Part of a small language model's weights.
Training: a variant of Adam for these matrices, 111M tokens, 6782 steps.
Each number is 500 + 40 x the weight over its row's rms, rounded and kept within 0 to 999. Layers, rows and columns count from 0. Numbers have three digits each. The size before them is the row's rms in percent of the matrix's.

# layer 6 attention key, 64x64, rms 0.0997, rows 0-63, columns 0-63
103:509524491493606485531477465469477538515485580452474455485568486470497519552481513512561426515574539534478545438515573524435440485493534465521453462502436469511534501509476510562518427494459502
123:520478486502490461521567542561479477475507451515428547465502570517515537500523456563542574487426485510500481605514439478509481577450514561502465572478471513470504482535506482433442498476492453
088:475494550543458522422526523463551488567419487524575509538447482511469517474451514485446454531524508531533441468488443517518466431504468513520542499528512470506425542492451440494544543588553526
089:480523450490536533523506474469457522429538522457434512503499517490539456437502479437601501507525491492519537498538571518484575534551507401545463506453515510502579499514522582527470503432463492
086:534474536564438496485508515472414460546401475517503540580472499524474540462537505514453508562418435522563502516491420524538460486503530545511512513486507490489456526474450430451502549483542509
102:471540460535559484527470446484454536477587532477492509437529514454531506541441509436551503494565534538485577501527582564482477483541505465554457503470465510472550443515513543506471503446425462
102:559494506528452525461514566484459494600460472497434523525422512546509482485561483499501495555442497456612454493508434496504510448504536528467500470477537573516407522476503468449512488500523510
085:482516455581541514550512450472552491431550518414524491498499455456555445479483525405546518438511556496453503469546536540529501478528468486568477526477462488539581549547509541508477477507478460
108:564459519476468490508471593473468476533509410558501489505461457528478497495532551438448537548458471502558479533506425554481487462482501530495549433487554565471406476523451486472521496483555497
074:551525532482463474446528507465471558553418522556444564556491501514531501506510427559540429565511460499523491477502524421468527484474537533483496436525523580530487511475548440437511449524514516
116:556464536509455526498525624530474482501536435509521499460445497529416535494518556498459477485412577461546461523519518490458478490456509546528566482503528504488390478485515521487474505467518458
067:544530520469438448450475474508477561489475514548513538526534499545540530533467419506523460566530514534537442491519544473441459476420559456522501418557494488517481484449471513431561444540512471
097:418510489507595510557514418460543477481570567453466483485515476438485498479470508463550538467530486499455532539485525567541495537571494434461492492488491453510583539526494517546487564482456513
081:448534516517566482484518538508526433460512507423608528433502532452455488486469531531431520399492527493439507540479498494539473506511453501531543547490507462489495466529555455584503547505539459
123:540442579529402490487498571503515535501512514548512525533512538459482572545500471516478478565458574449489516441523495440477502416485476577518485494453531512449428453496521450508509486525540480
089:513491486490485533550519460572539488453541490431532534572511478476488500524477518449433410511479490565491558594510517512523509449501444488515484545454492524500533508542479511471447573458476396
068:549543524503465467450530502453516538452502523559511486521465422571479483531483469540509524587528467495518446490519584497442480494430537456464477437557510511499471548420542497449522434550501477
060:534555532535506468472481550392490477537431488538460415481433442563528474478483510551539532508508477502545464461469495492467518519480557457483474437572489579548480488433516495469473468518537469
084:431444459503518507556515470534526449473506492441562512495554517429519482515512506455449473453495495516462590538495543564541526483550448485528466545458528491476564495577528512536516564436469435
065:427469466470510553528458506601480467505480426459553474493542525424468506512518514418432485413511518461500533515502490556516517450588494518529498579473546457491495467496495520520499558473464511
058:443489482491504507526478455589498434511468461430531507490578556472514522513539552466453494473522512488465587529500484499556480442568473557499513555432497465499504484539438505531469590464494556
083:519507563514433464517536525524510511498497464517525473494461524537475593545540446560509413563506495491503508489496509444495460581388483480418546465530475446461453484483541541495525486450500470
113:511491485539436509488508550526479512578497544467506530473467470523571481507487477532431387523470427505553535512468482457532474474493461479492498389500485517494456479460513426519538574521549556
110:456491444467471532466534567516465482516457497479463487445437419528574484537513487504489435498583491559578481541499400502556530501482563519533499527474492484514502561468457457469502528556534525
092:449495495478497436472486534472543505565542482545512469426524548495526480570520444435448483494555518483465590519517552545493511529534459458452511452534508484484538432503541535501437531507529395
111:421472522422537534496483435467517535482493520499485475486514462474487470528493577466476511504472428549532483502454564523498550439520512543527530456556515544508533487458596474456456558546502593
092:493468525471498487528490467470490546409459505546532461526454576437493504536492535546587535523485470554518465421472553571466511419500553501542509492523504515581500505480545554477523434459482512
078:500480535480516511528498507511476559470463569480469428488469494532513497507501514484597467572513492443507463468495471476434471605461499542557475528511434457483578535492413536443506456492509555
106:530493493497517456501550492532539472496509508480473453564576523515471508542513484479409476537517517492470482486477582464497496521485497497421546484535507563450437448509480538549513519361493419
100:528462463489525471568486499478506549518531553484505491507570468498480414426534512483552502534529495485538532440463504511509528578449482478485479404541453484492503443491478516502599492507493614
094:518409450472541443467538496417516539431549507496471555492550571447471454438490525466504614535553528490510513442532538492481549511483567528498466468450511522521487478537515508535517464499490529
103:502451496558533491485448490468450502535469449543579555511534535470546529429468527512476563393490527470471479496527481542530470400542478533542503507462520567507493516518528405515490446521516483
136:518536463475565504560412481510486509463551532473488460438476542477511541557476501504543527432597569504480537542501540459503519556495523489523443489502443490469563469513539536511453477420441467
097:505480494514462543518527570481479482505401495532535587548492478514462523497515449511443485469474481393553522501448500516453508461454484479463485561553505452562468528481431499527572523565460520
125:485524486532594488527524505461556489457522586478522517456565559472523483542470515522530459426568525488458541521502556565496498546489514476530417490492405494468570504505498507503534421463490500
095:531469480516483499489514575460543503474492423472511548589468500541505470454527471468463482570433426500526441510581445499532553537456493523470535465422541533457469538528584514490493508526520496
121:499545437496558505552495478540496515479541564474540482439499539454509514512508445503509503437598541515486535480488554487446507514491490510531436547524406463526539526491461525522545454496381453
106:484532456487585473557494524478570510478519548475498465446539594486503467483433497439501503423550538511489516478457557422499519538533488453509482464512453531505580455522569511520486441487480448
094:438497434544561520524526453465454539497478502468517524496471555535558551532496440501495482473563473520450536500425505515510481461504537449531514607494444480577507529474528487447483544449421537
110:553513511442471484458487608492543474549490496546504458509484463516433474451487602507419544492435536492507462505494424437515490500494484540480530436509539535495449502510491450483510470545571450
083:540463580473451440521482506473414533534467466546465564510537529517490556506506455481495470560438475546553505489518523477478526453409534531460507401503541555471434470473520473476519470487478535
126:458561462518578529511518459522538490473496545471558439455502508472506471455429537528487503409602523471435531554491537537491453546539462455520497586515466440489551477492481492507472507538534494
076:570503541498432464445460532495466513564443479607511516500494549570490529528460460520496492557507515495521457525528475481452509496429497523498498471536505530457395464455497450463515439570542478
103:445508452523539520537507401499528519470498587460580462493486437432520507457458492491490488480546464531454570524515548540497465455547501427542463534511493463533605542505523510508456514525508518
078:484470474482544517551517505533513444487500506410548509467536499424458488481499565457441472410461487547457601522492526537517481505558444528501520505472485496515564475592529524569507535456482488
137:518486505460529490467473574570543472581460470533534376465552519477509499559457535574492459492490532477505498447442476441494514484584457538552518513508480491501490419507480505515481508450548511
079:553524556467471476483524514485475510522446546553434443474474541560470499486510445565513564573516504458507443472484493453439499520455534473430467444546472525514445490425523513492520413521538545
120:549549504534500511485548511512533501481461643478511481551536516466518496514463395546453390558538544514488517498463525470495478439500441492488470501471495504507479438502493477514563441484532529
114:433465435508553487582536492544519436462483523440537524525526526425507481486470472486463497444515478500461584570496550544546515541543476476487440519467499466491566506549545514592524534479483517
118:478558503474511514504468494525508474423554459503505508558524440491457456514486549434487498490420426535508556546501469556508516465544445494524487563504526490508583490530446554516481540508478379
064:426465479526482542550521495540500480503494498405553515512518527408483533510505529450432454448466530534477552555529487539573537429543471533483499551440530453468496495571542474547494559494494512
112:566546537517483477438506526454504558523464511561445465486436511571485522505501482509531534556525517464561397464504503459439506508422569523472493483560494524504448522441468491454508426522513540
156:541516538553468479452492498434484533569490500571455503489456556560509518527520485523501529551557521461577423461497484442482504491440550518489509473533487531506390509427457463464503464528497561
113:541528472483502497469506471512533571383521537477524472476516412443494474445440550459556455530457478532480490479522578571443510496504531509517504478521504455522590515529563551468526486457475500
091:519511490435552531480460526482519555454580527526446503490449458508436447465478531482577569543512517487491468535534468470441490590522513468522446491437491521524583483516464546454470476558459519
089:506507490414506477535463535505454560479434485569524424541476579477552442509553479537562504526494438529495478482541449514467477585498492510478469486485492473572460556490535463484585485456508497
098:470461466509482551538514524560470462572447416485538572529470592499491476490573535482428504471560501417539479496488446457510514503518503527512508519446505538493450489477431482512514518504508594
090:493523588525522471516459501490494518512443558471563490485550552560467549478523490481470505479475483486474583468509529461499457569446510489448564433567435432461527451500490456505536479497504589
103:489481525584390495472502541461498503488543502513447506497456498487517479467480561445548559540462500563508520441497491540482506455576550518573442506488466445566507493461497576510517510576476534
097:478459529523492460516519553483503429472427529489537505468459542468489478474490546465528504454501532511550534453456577573511529475452585509586466464532500505567540486442514544484514466499505608
099:532466480469475452449459557446515469544471530533443584524464616522543509508536496479476541529510555515524478535494459480551561510437529550568460558459485478526498480478422513493515444541504485
103:451562525387540535554538507452478502470497549439459474494485471504516387521510442509523471544528472514511578469480527513489519494530501440519489405480520571561563471506480514488488531495533506
097:451480458466514480496500440461523502391482472494542481534590419443527510506475486512511488528459433573511520462522544459540579491494530500503511451539541441512461549470554521537542548541457486
095:499463490459559466469485513475558457533461524500460525603498526478417554526422506511444571515448501536518452571451503497511491492513547516475546524513514496505476459517576518555532488399464489